Weights of a small transformer language model.
Size: 10 layers, width 64, 2 heads of 32, vocabulary 8192, 3.74M parameters.
Architecture: RMSNorm before each block, rotary positions, no biases in attention or MLP, untied embeddings, gated attention, value embeddings, hashed n-gram embeddings, a smear gate, an embedding shortcut, learned residual scales, skips across layers.
Training: a variant of Adam for these matrices, 99M tokens, 3332 steps.
Each number is 128 + 32 x the weight over its row's rms, rounded and kept within 0 to 255. Layers, rows and columns count from 0. Numbers have three digits each. The size before them is the row's rms in percent of the matrix's.

# q: layer 5 attention query, 64x64, rms 0.298, rows 0-63, columns 0-63
# k: layer 5 attention key, 64x64, rms 0.299, rows 0-63, columns 0-63
# v: layer 5 attention value, 64x64, rms 0.31, rows 0-35, columns 0-63
# o: layer 5 attention output (transposed), 64x64, rms 0.316, rows 0-35, columns 0-63
q0 139:096133092119028175086127127162081178143117111188130131130129093154093123140104123084104117086173115114126189156119106120146070115127132151092138168075079119141144145088094141130130126171199118
k0 072:153194104090127124136144168125111147112165132094191096106134062173117131143108130043143121104150127124179158103134119185161109101122107202091147126083104135105145096132067141088091155167142103
q1 174:121092149155210088148109130076172078108117148084115093138070161130146133092150119180141174156075152166131127099113170121101164117163128092131119065159171119134157128143151107161092122071079146
k1 115:079082174190158092129136079129144098143102165122075077145093154117121138100175109179153167138103148130097121098089154071087152132155101107089087115153158181169140143134178089151137104113095170
q2 142:118124155130169093168106101088176101102096170095109107125080148139136149114162092179163161182069165151079101083106187095116140147155105093098097098147136131170153153138140070151104100079082134
k2 117:094113168157160084155134084121132114129103127090064082145077143125103136114153101172172158143090159147078095099104131097113155131167071122073119109147190162145169129165154088159140084122077177
q3 101:142171121092107156114148092181082170180107136151154150159194120149094121113133138097106116126112128052134126117137073119183073131091113159103140176110115129127086089138116173063148151195128086
k3 124:158137073104063180075119160130087173149153093144144149111173122135092111120104131104103079078151093117167164152168076148161104131083149170129144171088106098097115130126097160075124147173175100
q4 153:103091172150156103183138114079180107105112157087111114133086149121146142103169120155161184198109142139087112095109169091099171136168129078131095084175150141146172136111157077171116110079098146
k4 149:084121180170209096176142091134144104125093152104102098146084144133137139122150106147150186173092149139075096097091164082094175138173111114108100080154166167156139141158155085155151119105101161
q5 174:106114161157169081174134123076179107094105151115112092114067149128130122103138103175181173164098139169086096124097177106103186128171111100119105079158138139152142153135137071165113112086072165
k5 171:091112182161163082168151085124150105103116158104103108150094147126129126121143098164172182171075150147071078115093178092108166109177091096124097082178151164147146130140144105175142120110083168
q6 086:160111099119120120137100141153136069060192123169132094090102128155108133127100067147120170101161054188120146111119136151120156094132138152100148167097148065166135170144049151157130151146158145
k6 091:184127098123119103173121103106182081067170171157145097102123187116137148089147106134103158156172060169113125082095186115083126119136136088137130139150144105138138164144123137180120119057085089
q7 066:137073107154076130137134091114154071105100112143099123125078149115097119155130124168102133166129155069088050113179146151144153108105084170088063151141159121097058105132083130148142118183139154
k7 087:163120118153060151140157111106097160076160072113100148151166138159101186093176196160112134173146126110137152139094108130144095129116085098096036169149128143100145114071129133154144132164086119
q8 070:172155063127118123133140145112127143065197049170148143135149152089139107153092158150079083142168124152155161168175093153160153094113161135167111103166116094090122112083126181167141149126159110
k8 161:140155093103081173113124111192082177133141076192125150130166058137140112158092134088076100090154133114138160159153102174184101123124111167126142151084106129117120106125091158083166138188158129
q9 109:096173193128116138165142090145084163174070155103113141148163118126125147096147082125155137186086156098075084095117182087165127194130095124098120167135128164163140142182140116097149099143078117
k9 105:108104148163196065158125101130137105148134124071073070146078127124100133111171104154161184117088159146105106124095144150116183111163106115093129090157193157124172105176154106148107097146098173
q10 113:157169126090090183096153090183052169151140106185131158127165079120111107129087146098103089109159077118141134133108139116146061152116095151123116169062113108147100133154130153116163085169168103
k10 094:168152099047111198079100166119079179147142092131161115114142090131101141151092152081097100099162113111166138094146109155159070126091111138102118149075104094136149142116092144106109137206163125
q11 158:137156095102093152084161140169066172142152098177150154135172108127110094147097153082087091081157091104158156154157066157159085122100139173142146165093111113101094098124105178097142144171179111
k11 104:145150088058094170107136179114143159107158116160178156115172120119142112132096172084090094101174094110183146138162120154133068105088184132164130139113084079122104114086097140110106153134179078
q12 107:123085102179178090170086169105185045075098160062125103139067165105148140126139090173161163122105135148098112138109147132104176095157137113126137096167124136144134153123098100132112140104072163
k12 081:147100137211123057156173103131166059137122142068149099171101147123138168092169116200169104154097158157114141111142129137116155095148098125110145100178097139126152115122164099124133119118075190
q13 090:133127167123142089157139135084165109118177161107112112095110122112172115100087071173165157182114160145086070125105186095153185177181109090143106115169167133140174163154133122143107146090098174
k13 075:094120085114142129116128118143098183223142128109162180146168146154125138096108080085130120130118195145122158132083166095126162167154119147082124128097168146126166141185149175095122191145076104
q14 092:223106078181079136141163092127140094088146120147107173112131137087140180123127089139122114146149117123156085122144195105044149133143072139147114101105177127113110167130140066164145135104132141
k14 092:170087135164068168157137090145116098118142129171102132132125105131085161160070151131143128131148141071138126104139167096098115182122113103118063123127162182158143212095174127116141125172049140
q15 091:088161120157157134106131123185162118097139193140155200170123147146043126118121109160104178151127097112146099065123134132123117173127119169137086142155169190138147133157153175091153174146078125
k15 098:109085097141061177144149154174115166141141194114093146202148140152104162133116154213158125116201109144178149121116124147138097108132153174153145153163143137177150108138139146104180155133091138
q16 080:146211154156144193111122091135130108173136149136124151121202106089087163094119098129111082171119104124126097057146141116084143139097075132140094162133181170114150132103187078152165126138142111
k16 086:167102146134056222143138144164079166141152172123065154145174072137098097136074132105120069093133095125121147101135109102120131111162093175157122129080136134145137165134133125092167154175110101
q17 083:173072145177083110127141147129121135092131097094117126158137109138188098120096139123180103097187103168143096155054172125137077142110094139158164130130193134186104152182091141104124112171144168
k17 090:124116107124148081106148144084097132142123133108204131123087079153134185132107117076099141111139157154139154142074206156138119190131114120090185172149151125159122172161160201083125177110130121
q18 075:174155140131175152116076119173166110130127190102096151126159137178054095147096099173160092149132182055107110117104117120147113117140100110127130132133138080107069109126113119156216142084123123
k18 084:133149075123143162109112103148118145151177114151148148115111110192024130113103101118125049112143196137122160116119103113107147103114140115045114166109132117078132117131153140118193099130096075
q19 088:130164121180143108154158144167088158110123107144127151221113150095177147108154145148111220113175105125109119186157083133167143087122127150163115101119150133110170113086192156126109155165156161
k19 088:096130128167109083162177144160112116161113127125161157147079112156189214139119168146131212092152140092101166132120193157140113104077145151145176117141109146137176146101184091134123167137124127
q20 076:110146099093091146150125165134161070180140168103129142084131169123169144159137084050123176123099154135069066127153104159103117076095152139104133158084134158114167098121127061157088113134087142
k20 097:138107126159104118114130157134107126137080145104057129099173113106162196085153093158128053164153133141109141176132048106116085147128134170155174108065108123134138152102141110130064085159166125
q21 103:160079124132117125161197131131130104121136082115115143152175110117205177067133135146098137188117093118115119116161144113187086198118127156140088155183163137118118126153150152085090115139184177
k21 090:116102079117131147193188159153152118150164079143138131151145127142145083099111204062092165132146087145108138149137170097127136207123151179127096151146172164146129165143134161072120122088128168
q22 087:129135143129094129122103148102179155119115100142175129158100136173093191062236123158156122140137112116099132161106174147149068139053073125095132132172093100084126105097134153145142121152133118
k22 085:182085201154106098133082142153166142055136135116085144138093092130120047068112168188132144112125126140065117139140116100117130097081135131144079117155149143097097146170109123063118130132152131
q23 083:074140148144092146166160120196176107125130166107077192146173180147122130110153121141109166153112172090143083075135146121113163131076158117150178125110178151118073080132135137124154139117057144
k23 079:092151107181079116130138156218092138153168145152053187132153125134096148086128081167086094122106136101158125149127105120137147150105160174123184116126134099126105190117120149069162161173118129
q24 084:129096107121083105091150179157154112108162129133144153144099118125161112134128122059100111072198090195139102143094170140054117153147175116172123154097172056161153159138095109139131083112123125
k24 087:151101155095167091114151161112119101103071183146162052075138102132144219106164093154088118148179157132132116120086138171151115174147114113146178111104117149141136156145143136079093130181106156
q25 068:155169172118113133070144063117120166159150071132109136124188176096151148084117150163158098137121120156068084113123161085086080163116086139118114161108161148111172193175150110114135114157089108
k25 079:147117148116082129058126096169082160136122101103144156141114103145126117173098114087124135060127127124090121105125106141105083144139091176092138145068103150127169170170085199086131170201114164
q26 075:136185127086158130162088101130103144192157056104145090125106121116163123159078092119130123135133190094144108131142077148129183109101131087097092104066125120104118117134132084182084060171130145
k26 080:110185160141174175134117151122096189173135046094081148117168147103141173134088135108095099139127134073114126154101105125129110173121126065125159113086147089105140173101127121189091079175132126
q27 073:122098156151123137151174161169093118133106176152115090147148135111146158136133117164132236174114136110148172089181126118184150096143172172150127143105153188155180098098139146111136191098093122
k27 095:065122088165133117143101129130165058200108151184118114174127163117144153122130107116111201135144110166137139162122159096114175077117145184165145151118143146149092096088173113142159159070115084
q28 098:187132122145117096113161131088083193115205066183158142069144091066188167153122145128166116121128173167161115139110148169137121144146126107104106098156119144182173126114129117130108172124168119
k28 090:115115143143179108139158122072139160105178086155146174102146112116160119195071152100136183161163179175138099139127179130098129153151139056167110087131161144175128110163143140116146194089118116
q29 080:113116148135097139110177138132129127173193175150125133129133103146111058101041149131117136136146103166127095101107201107123121159165067167172093146132186134191150105206129123117116125143131127
k29 091:130112120137136145092142152150121154195150186153152090146196124105117168112123149090129087139158139123166127050067170087106072159146120169089119166122147136165136137091127197084085127170118118
q30 087:162163119083154143172081086147093094099165108144076073086134109175075136103094064113096108129133087120120109103177055120122167145119118134105060118118120130078163142079150125164108119100152143
k30 079:142136138083078233192101114144127113159197161133114094110127157148124115102096142097105116112108088111087110104145113088112121143100116140092092132121144101111173134093128109211151106051110117
q31 084:103091200097145102148166127155104137109057125149099147217122167141134118074145181164127129160104137115131124115154113069163176147045145156138124105140098159148098125159145147075084118115122108
k31 093:149173144123150134133176074160121137142115122160136114206188180119138093147198146153118157088092100085117092155151132155168147136065109144138084141176117110131132095153106192166145122132162187
v0 104:073125128073170185147089117147108102186115156139110040150087130143131099122141128181093148170141113147124149132170117125145146202149112142139198164145066153151125123143156107128169127078168136
o0 071:098159109159109119137147171128105181175179064153179145123165095141103122073102140171136143163096144134113140150100163128145105092134120077104174101106164199075164159159135196139089103118105153
v1 108:132164164120135081151136170094166069111129176137116193101132136099054074131132153095120148162165169115083108067103147163126111126156159151169100120169181167096113140190133129098088133133104108
o1 107:122124109098175134166137115121123095134169075095172128093096168125097148206099100140139168139080142132145131081115105067135203138108140078118124124124138084121144099144119227130152165142084153
v2 129:150149146106128093034156143075162096111175141121145107118085068075109149122152117113096138151116184121147162051133099092145099077149171125133075087107079114105091176123117109150125121148137110
o2 076:139101115121099148172119097111143108092147198118144151139185172157084159189122115118142082129148097164068117093093046129085153123099153141089190167089126124172141158127091168138079128127130134
v3 157:134184155122156077179125205080106080074080162156121155125149168092104171141106122184150109194125121121130118127136156129097119104078156096135095157117128141052113166102123120117107174090111140
o3 083:134103074138167129071084083089167151156154052093191104150137126106143166158097174085185113147113092118088120145123094124166067139161085118124152130142162111099120123147118106170129069140144091
v4 122:149197102145121132165115146108165168090170124124164147164097187130185102157108096133142110154083109158109113131149169163104142175113108132145107125093063118132049151146138150066146119095067085
o4 102:142114122151055122115146147164184100161074169093109100161133141157106152101108136114097157151179166106146095140121140052095099094155164165083087167084154143161118123087147063135152106167133090
v5 098:135149169129104117118165177093156134056108111145119123087186165155151155109143117209129122147118119122159096107121137140080096130122024085099088121117106113069142145093109128138146167104144188
o5 095:100092099163122116160183134101092101117119084132198136166137132112121128083116142108135135107184138171162172158184140134173156073167189121127143180157145122157137172167128160146175067135098171
v6 132:098069133122088092127135107134123067114102072161116150106142097164108175159094125128093117119126121138161130069066102148192136069099103110187050051142135154142154116148104143131121108148143109
o6 084:170171132123154130102076114109117141170097134089161093103111126120113109124134085112153157113122105073106094150187127098158103164175143036126147174118163131135121085129133180050133126206117149
v7 111:128108136149224137143123179081156191103048140138137156103157148142136102115131112121133191133119173154130093110085133102129173148144104139156105163114126091097132224105158113110075139137136107
o7 087:137139134084054067143193131116169123120145076150060108127100138110141150080173165105100123086176088104153142136132149116094132137129168133073154129118122117180109099108127056107076079115118145
v8 147:084109127126123137129143113115088172121125072137107152113106122196143172174077057132116134098142154152148107120185110092170143146118046093145098132079075092168110103157086118075143117153164154
o8 092:159067152140082159162121109160165105166141136128100149108160124130046124166099105138103131119142141094114143121144146162080186125104137147148080161143160134106073079156160120089219132189103115
v9 113:161114169129160155100089196111097147090145134127143158133142130146123187094108142140141122114164090136172170110178153090137085088145165098116151122135127079170145149053093092167084175132053104
o9 088:118173140131081180126120130087085133103136099060113198117099177096145145195161145088086085099156163080158163142090133142067104098170134117130105112131105126127152158157157145127148070128178136
v10 138:120129138170129121060151118110116144111123118149134169109139101207133156151121070103097123056128093130107133023117130127179145117136135128142058105120116111188182079170117131155107134100099122
o10 094:111147083087072139159160081151130120120104081079095168054133181107098088143097155123151135054132120152154118129161129122096133143147159089170151135143120047092132148106180109137105155176119162
v11 115:178130131218146099176143113110082194100104131097109145167113089164104140156084136165180171108146106125156120145157167134079174173134111139081144186086157096112113113151137089105137141090106112
o11 072:089116193132103144095129109134154093083112128081197154156145136080082168173160117149161109125122132106104163133104138116148091185108098086211127160149123153163147111111107111118191160058135136
v12 124:134164116113148173099142110220164137154167131113136120130113123081101068124149193109120126098107145139116118196105141146147159174158184181137160163143129116112121163176155150137197149158156072
o12 102:135155081144116167136145135109107108132115103208088144115135146118189122099118145188139149118186091163126095148177165135173124071124130146170120110153134098135102098112152155199138062161133203
v13 105:126176160104148107073165167141144090145160166114169126165118104115184132120172183148114124068082047162117091159119153167129123116162169127071129166122134100110093125130161158176162121079105101
o13 105:068123087170096171085104129132170139158102125139110141123112182169100091138095142091123095129115185107130148095158184112078088145129171123141090060164125126140153131069168197140093161099154136
v14 127:113151149139152148200088151109153208108101118131137148160145192134174101125142180109175119152137169118088060121211168100081160144093122126145110171141138118124135147122135101116165134073090111
o14 088:137114095091143135146120158082139129068165206129119178115126101124126108160175113191181131093086095074168173154052140122149116078140161158155102117155098082111140129118093085139103143110116157
v15 102:174122061144062141066127099114166109149109077132119073123086070071108097128151117087102161048101157173124143149054118159137138122124111176100135140135131161148142104121166125128154100143141109
o15 083:123145190085150091089158118190148129139136144158131141160157167164102078127134141157076160160129162056154150123119072081152185120102171181109151104088120097169113151122138139098150089091079134
v16 127:131169107082162115133098166093205115103091149122119125157135092094130029135159182092154120185131118114109120074155148133144139099079144122117173126177113183077117127140159123098135121153105072
o16 082:164141155136087120170131171133097142141190126180137066120091160157127134135120063076069126118096154092159138175101108138149139124151168124155094150106135110135161157067076060158160148146084161
v17 113:092098119130190101145112059198099174161140139131099162124062166123112117110179096150129135111154101147124188115151099147097151113160101145103184167141139126120149061165102106168167175106138162
o17 102:155155162166088169136096184090107095130137108061114075086133135131132138145136133077119125156138134105132076154157167122129163123094147139157103156171180199080057146122135095161133103201138141
v18 106:065140105153114110144133143049171097085138127122122097174135107157147174117107116128087150095081183146126093113104108096169151113085145107235089099132158154088114122141148109074109104115108110
o18 085:156123139131160158091095135143153155144090165073103149081102094166133130069157124087168153125119024151098136093139092132128127088121122110170125122133096160124090100065143117157157199148175098
v19 094:132141106145124150055098135145069151194156144091136126170135170182125087105123078115104145086171103212118103118105117139118172095157116156147096112141112112118103077159178162099096164090168142
o19 082:100091111077141170165128118117119166105108163054128125123118142063150122145094134106094155093127057122050160102099122089095112102120160175175138123107131166109137139167073116164152154141076175
v20 132:158147169113057106150138168135112050143160119148142152130125131153134128139116154109193080139130075071090067150095186157168153158106133138097101130128145176145174090138142158103149080105092083
o20 090:079125105163139124107121109080132199138079141080213100139117118135145139106096130134117136116091195063107164165149107131075087095173126096081115115106083129116065134107121105132132120100096078
v21 111:138192137106174093084134195048178096127145151086119079188134115126107130099162149129133193142089100164141179145089129079110134089107129082153079133120127144120141159086165106140136123120107156
o21 079:089066129146139159077072137154165088161090143121154110113092138103134186091098121142062075174144111143107072123124095134151097155117136133113150153150190133088083119093151164109110119081189099
v22 100:109168135118118151190213136130114083136072157140149090137145145162087110173124106090141118139190112162090094134112169179112113126099077145156202107124089168110133111126155114049137129135102121
o22 102:119110162085109081139084108136107158140107088128112151119113106163143147079119088102116166111068146105214154101169174139184121213095105089088154134112146159080170140142115141132106116129112071
v23 110:112154116115153098158107164081177119091163167136094083158110059157145122134125135115118098145079125144166114058179130185126115099103154117168081126140120108067101167153105070097080093162147160
o23 077:175077136110085146086085103144114137093179123124082146088128091141133125114116129175182080117124177188130115157140170119162119114072074173085177141102093162168141129167144071131140167127141167
v24 137:092160098133110139160130169063157105110125133098173100176100170215173104163150103109119142092135129138139092129146166137160129074118129110179115118121102135105110139164179034085096146084133129
o24 096:097125121072046117079098132094136086100104113116060164140171126161086093079085106133115152096089145144093147146174083117052148093147094126120117124121101163120130123198118147165148128154103124
v25 107:190138142159073137084180108130097129186111135131113117141135150101113098148140103121153128074135128197083151171057079185127124142172124145101164126098123111105068076119157187147150172124116140
o25 080:092095098092151109115152104172142155121110089092179142183174095094112201087103099121130158112193059109094118120148089087109112138103151149115104152162098152132085208179139136113128124131151135
v26 133:153150147112131171136126075178063228164137124119150139147116203174101111146096105126123138140183139192117112152174136125136128139158096165145173144123099115164067127182090124105145129149108110
o26 083:112074061166110160136133164115117074112167150154132124162138074105164152128099137139187101146134079105107160112166132128125118105081114148154150156082127156114141172155161165210176209129134134
v27 158:127160145119176114153066197054172089084109152116129174168115170121140147128117155106155144196100129149131106148152149080134118084100147100152115141132116113082103216083162100123089142117122115
o27 082:162134058125141177092148077092099085121167118156123098070114144135069126112150166175113159182187143139173124095108166148135144124153118105155095171086169129161104106160120167164080094119095100
v28 110:084114135075184147118098224077140148153136104122182131125133206122159078104124106130130140152135058108145147170164119096129084131117119126125153133104065179131103131112132126116135133079079084
o28 091:100116130122108148122090156113086110164162169074150163168099073133090186173139113087090167188145169107154130110116188128066194118131104162169160146150137117071114107119089133151117136127136177
v29 112:102060089160085122120134120128132107107105122120143120128098092219117111124148112091107163062113064140147125172059150135196170157114095138149138105117147127161128103178162102106150078095138085
o29 089:113157130106194152097151097077111132162103110172082145131142144079144134095110162176181110165140170093114116135147081164180162049182151058157122123150128172150120085145114125120126154171130121
v30 106:105165135169128087147105139133137138167111153092122139161114143200156116153153126111175156104092113150104160230115142124080170157137136101145108154122149133035081145128184086126091147078135134
o30 090:104111098122153152115090129119189099107132118168125162133141144119069159128197156179099126103156142144173108072140139172109085140036103124138137138149202120135174145120156136141185161084161157
v31 103:090139180093110112107150107106159055107172173148114098132120157117170175129163154180122092175120141119123069080160140165151078128184110131118089098146142105110070126137121188136128174189135122
o31 085:134132097157141112115130157145116103141154101121149121067115130135127134135053087151195115138095166186050122119155157106095134145077161115122166134086107131132157136156069106182145063188171099
q32 027:117150087131108150102155098152144113116052196144098163093134231132165108131127158132124077140128135109162129122166081140141133127127148097106106068105200148119127132144117079102090099178159168
k32 030:097152126141146135120079120100155136172122045132097127085150083177140169120150123138164130139183105162121179168077134133103126147149094190164091171084067102100128133132119172099182097139100088
q33 042:104160160128113155182149123110114208111140103138152127139099064068092120116152067182138169130133061150122157170128175200144097116129156167170146163105136094127129139132090138129154085094110093
k33 033:149090151105107071145123130146150072107124151132110126145133205136137086137096116055136169140113151086119106085138103076100151102104159085078118105172100143178113097111148055181092156097120164
q34 055:165129174120128115159107153111079140084182081104157105146085022112062113086111065142143178128122106138143129121078173139169122135118107182148171142151115095123112113126165133170137110120126087
k34 061:138161106159150201135162106083110170117162118172141115091133106112106147126169155155146103094185116207135158141132128190158119075159140156194162114121168125136098116177129201131136090148099144
q35 061:152096115153136107153119160118093088116193110113140096111062105134105114056095182118121080136163140125145076103105144094143121106104066107110153101135196137134088130169211132191121133149136149
k35 049:076149112079102070099085148143132162172064123109086139192130124134112097136092129109073129142094129125126115113171105095098116160124108096039117137128108142135191108098109135071116161127164067
q36 076:121091120157100133099102129143156078158111136108127102121168181100225132167146124096118098091166145108126103181163106098101181093106138065132108151126160201086141205123118129134122159154118153
k36 062:164114155145128110126096102169144094102110129096159130101152175152180135128109123131150137175079153053133110092068109047137171197146090130133107101111060142109126163078132092126129165078131119
q37 075:129115175148074133114081100126154108169083058133162112091138179090140178139130072096177104095115166087119106198173099133108154062121166089166141127130112157088142159105134141114108116117112167
k37 052:146102086128126132138081101108079052129130108120124176104085150121136177153120108115151104115167191138127127094097129098150172191084108041112136087103137120107131194141164114160130084168088124
q38 116:114143127182101132131125150174169067101153135111100127139124154157066083103151119095118123080156126116139120069155093139095111086095057102112138151114213101070181162148120111159167123131078127
k38 121:179147151137082179143109161136147085078111148076145153166102129143032150159107110117099094114125130104111176154114079112138162140115107154115129103117092093065129187146148135133187142196105148
q39 092:130188172143129101108144121139194097058104172127116101093114104149121102080146112131106137102149101204104165116126071106165141123111151215126171179102100158157147131112065121103136098104121129
k39 099:140117188116077115173158139121194127136141182135117096139141131162109142094159123167145157105185093143108099140096188083135142078116145154134160187129153095211185140108098089167100134106141146
q40 027:080152114122111180121154115153183223148090202144177154120110127122149135165120100150067122149137163118097161179135176120125098125110157117095137151060162137113152142158070121097116096088124125
k40 050:145146112103137081174059128084138091132090174148117123186067158097098072119095139120141171141116107097107112107112168092085132158105151058164106132163165130169143134115149061155096102099132092
q41 045:183112174122154108147111134101079122101203066105159074151120025132100110089089064122157185125125105140152130149079141130137123102143115161136150167179076110125131124126148126151149127131108099
k41 050:134097139173160189102196117155109145134185102136115136072149113132109172163148156149119109098183120154148144124127142183175128052131133187159167125085129134112076129155135194136151109130089174
q42 057:157081108164122119096098127143158048147131124108112100103160163166175114137121163093107098124174182100140094145131084055086139108092103073106119123148157199125108165152170111153103139167135179
k42 045:097177109078093089109076130104105156129084134114114135168121136120144102095108137131110087150069131114121150105144107088113120199158065106058113122115101098119195100123106141083123177144161051
q43 072:110096121152101119114127105139150072146099126123102099107164173109225126142142156104134101098190152112140109169153079089069169070108131072133106126150152185129134209141128120135121154120117178
k43 079:131100145113128091119093142186140096152099147083140128129132148155157103144088113089109133161058140057127120125118119045130143198114120090089067132121079136109159150066125076099132165113168097
q44 070:146172074097160114124104158110136170153117124121123158140129132191036138160098147147107104104054157114149146087134159144144056148159087161096157107108113083142126042149123149116102146145120093
k44 062:124156126163141138080144137097136198125146127129142114134156084139085163084147155115131135090150115184134154133177100205148118093147128199154153089147136129125134102166084215131074126139081177
q45 095:142161101092154129102114128096123186157094125142178160131150093212032155144106160164128112131048149129154168116143125163134096160155129194128146115144115123149113058137119156097124131111131086
k45 100:132177138137158149100119127099118187124153098132148152098118080139075154104140144125133129078135144182139163152164097230149106096134133185135177113125086112105128097169129202117132086187093149
q46 078:158131104065130050112104124140091136114162111202084122110078123147168108112136149135114179128114141176153100113067164120141114185078132130059166148132135146195121161171095123115105141104125094
k46 077:138135128091095098158121124119112116043162174169133140170132159182096091154177085127088113134113110155134150138100110105181122137097107105089165151134187061148182174172090168170125159111117123
q47 093:135133163160143062121113118138173114117111101082107135095105122154083113111137092102173066064078111150088142097144044124133081047135124131138186136099108140121139129130097111120164084115074110
k47 102:155184165081093127153109117106202121089103173090109135093129162160072106135118141114161100092139117149077120135109112065108158106123116084127209125146130107210156172104108124150163129163118149
q48 109:147122176184153141115139135073129133171160111123143079106168123089113128130090103090169042111106230155163134177118102134135097156157141106138158131128088131132066078106138096093142109130124159
k48 120:133157209131169138061092130187156156176140124120202114094157090129139110141069120076164079113110162185135142111101116173153110157154116119129149095169089155138124105139135105088082091132120109
q49 123:155154125166106080135154165157157129176147080109172144127143121114137136152175152092087195189130121117138133123121193100165162104190147139145124147145158189115115121123144129062164106218128141
k49 128:154145110147173119148146130104107123187130095105172105128160122146146140155070145144104156166119157104143155112185139069167140113202198097167120170131160115159088102100135124070145082179070126
q50 107:171154148163087197109094137152167119154159163091133050090156139187066090139125139079137131148157118092119119150154136158129100151153101153095118113163123101073098127086115122176142111190157175
k50 115:143156141213096145166140166112124126121117137059158098098160111233103099120115116080125097130139148116100155162155193162113112135119132172142123128143098092045126142100143143131087091163138131
q51 115:177145142128119100107083094103122136149209105142085103071121111143127108166101088128119068135116188122134097075118144161046082144152141122079128129165184083133109124130117127116129123159203153
k51 112:173192135148097130158077159132128155117155112140142108118127170171129082189108125116134051148076152180103065134072157178100088146113105117085113128151169107139124119106101121090064093117154127
q52 105:112107150165082101112102110107146088124124151107120134151075129175064148110146169125101173153137129082151120168117130174175185075119125136155115170152172138085128066105155095086215167137131148
k52 111:152128162146113093094105137116114153120070153100112115120113121155057116103159142143040121153182184103135113162138123143109152083181148144131076141157131119107094105040146099117160157173077099
q53 106:094198162099135110139179118147131206148140087148189196155146119148082099137121147129134150077133151072140131107135116111091079119118116137113086111092106074146158130146061177160143084130136161
k53 104:109185129118155114243194089112110123101161092158167159200073170074141142143158128149129123106129175095118150097120127114107177088091149135098092123133088124146131157136132135145129096133157147
q54 115:152098140186104095140134123102141131145105133098173165099107117080146184194129149131141113162094070087138118090125105152078044057171180114159131121100083104128141125086150103114113175119133104
k54 123:108114055157128162111133089123128133118153108100138168049083146089088125206114181120160145117167128123122128165135121180061125108167146093126172105109103133163120122085160087072123139176151100
q55 131:093165172153173104138119112126134133126201059143134176146168177123146138118121150149098166097085203127159140124157084120078142140133175143154153118168167125139170119103127143081129138054110186
k55 131:084150140100109147119105131138141136115194061146151122118106151112144171150120101193068091106099163160168178113070092133162100150152159144125115096159073143141188137130116097141123125116046179
q56 115:214112090172177128128197092155158045113109138194117082154110133114127128175100130174178133145104098138111110119171135155182095143108132160122080174098100128125144100150165122111115155109133132
k56 128:172065120135159120107171079157203146107098119137150138161157132152154147103126150146176154129170087158111132161157144106152031095113089174099121098145152133147137123128194102096156169090140089
q57 108:136168144170131059115160126130132112124173147232175115151124129122196152126093135116137141141143171177129116094105145139188137116119063117131091122080085164146140154147114178146169100171161104
k57 118:162111140164200113132151113151093131140143130197201154149146133092140134174131120169173117133179169179104144098155119095191178119111147141115143148058111119139187140112143186127151147103147086
q58 114:131094105086119045087121109081127106132095081170126087132107160136136055128127172165157131103116093113194117157080153158132166147105097053099116119157153131147123159196086144133133162144114131
k58 127:096085103129138079074084103095099190096092117118136089148097177150137076127133116137102102140139149111169158148119119152155155149141081101070136138123131134104112160137056208135135171105146050
q59 114:149155146135117160064118131074150083100199200123124137109111121154112158083125116084033149169184176155146104114098155106101151142121120164153114146144148157146090162064112130095116123129153144
k59 124:196112176140093145146144122163100115170185142147128106093149098207114145121144105115062107152154136145131103125078117175125179123169152158132113182113120104132152096070098143125042155121137165
q60 119:198112115125151111121169157108148130082019068054166177102144122106113138114103130085106119096169099141152154104127150128123105178152116109115122182085105138149134117155126092073098098140135156
k60 125:150086148100171146156132070141181113146140124077171167157170139099127159079130145079124124119129072085115135143118112135119112159176146096125145194164131112171064111206101151083129084150160107
q61 125:117170156104156092098171101101135133135102053119202069098126178127089097125170177125137145145130132092136146149145168132176131179123164118090095166133073074086116110129141148136115100162157189
k61 129:080072151142140110144136088122111156124093071087180044135112180121134138106093117087076131114166180148116142142163155119162099128139161111104070133168115091122100140110094145128116049116140074
q62 126:113133136081141113114109151071134162169124080096140122060123132170159142120126115092183110132045163142055090167156105120157135097126157121151170081101042161103110101130103142147100108152114125
k62 132:132164139116160115074097124105140147152130081114119127031130133133174105075085135101183166106063150161106109129190098109152141120110122089118170118129075144116149119090111193173111099163145169
q63 097:059108170139104190147118139123128124161121140129114121178121085098135127126090148179159136120113145094174156164152099181168166075127127151156120108150107112130072031079118104114192163097123135
k63 102:102166159153110101079128159132168156128081152150110117124088108081136089095147153140154127122139176100148141101119165167095135053146130157166087119141093193116101066064159052156155149105117140
v32 073:100120163161090198138122116136098216104072092122117183180159144124126156110090148196111097156144089114081127115091145138111142104120096151133134141134130181121202154131108152155081152107091097
o32 118:141156072121147107107117154167136097172124111078163160096153069157141154109085118140183108122137149098177154132097108067138134147156149123131197125133093106196076130148184113112115145137133213
v33 081:157087119105172122130098129091135061100147187122097041064070101068089121145110091160150115127097139149133148057130058149136158138154135083128122101146101155140090132140095092140137117136136117
o33 114:127130127166153077145147157132187144141140140105082133092123115164101105149124141142070142132158127126061137186116186142144102139134083154148161122135215024109131105187140165125104153130132150
v34 074:166118156097110144120168111114116165124135092143171157122184142108110121221080161094079160124156126117189138114130122131077115117138116117149037106096047093117097133081111149129117106167139150
o34 109:086146065069184144115129125179168103123156151152104150081070124105145172115076069163143110108164159103100130174110113106175137130134137144134100147106137159070145140136155134169114107157062069
v35 090:127134124125138085083140118078113095134154172170104188132116182139145169152120092088137144156153155079143090200146091128160112085130092108144121101058103106161060131122099123129192142150183113
o35 106:158158140114126155102083098119157194155183108076117089144180099132163153169095120156119125162110159147124132156096184136099108101178126155089102120183081125127213130135144113092111108185111174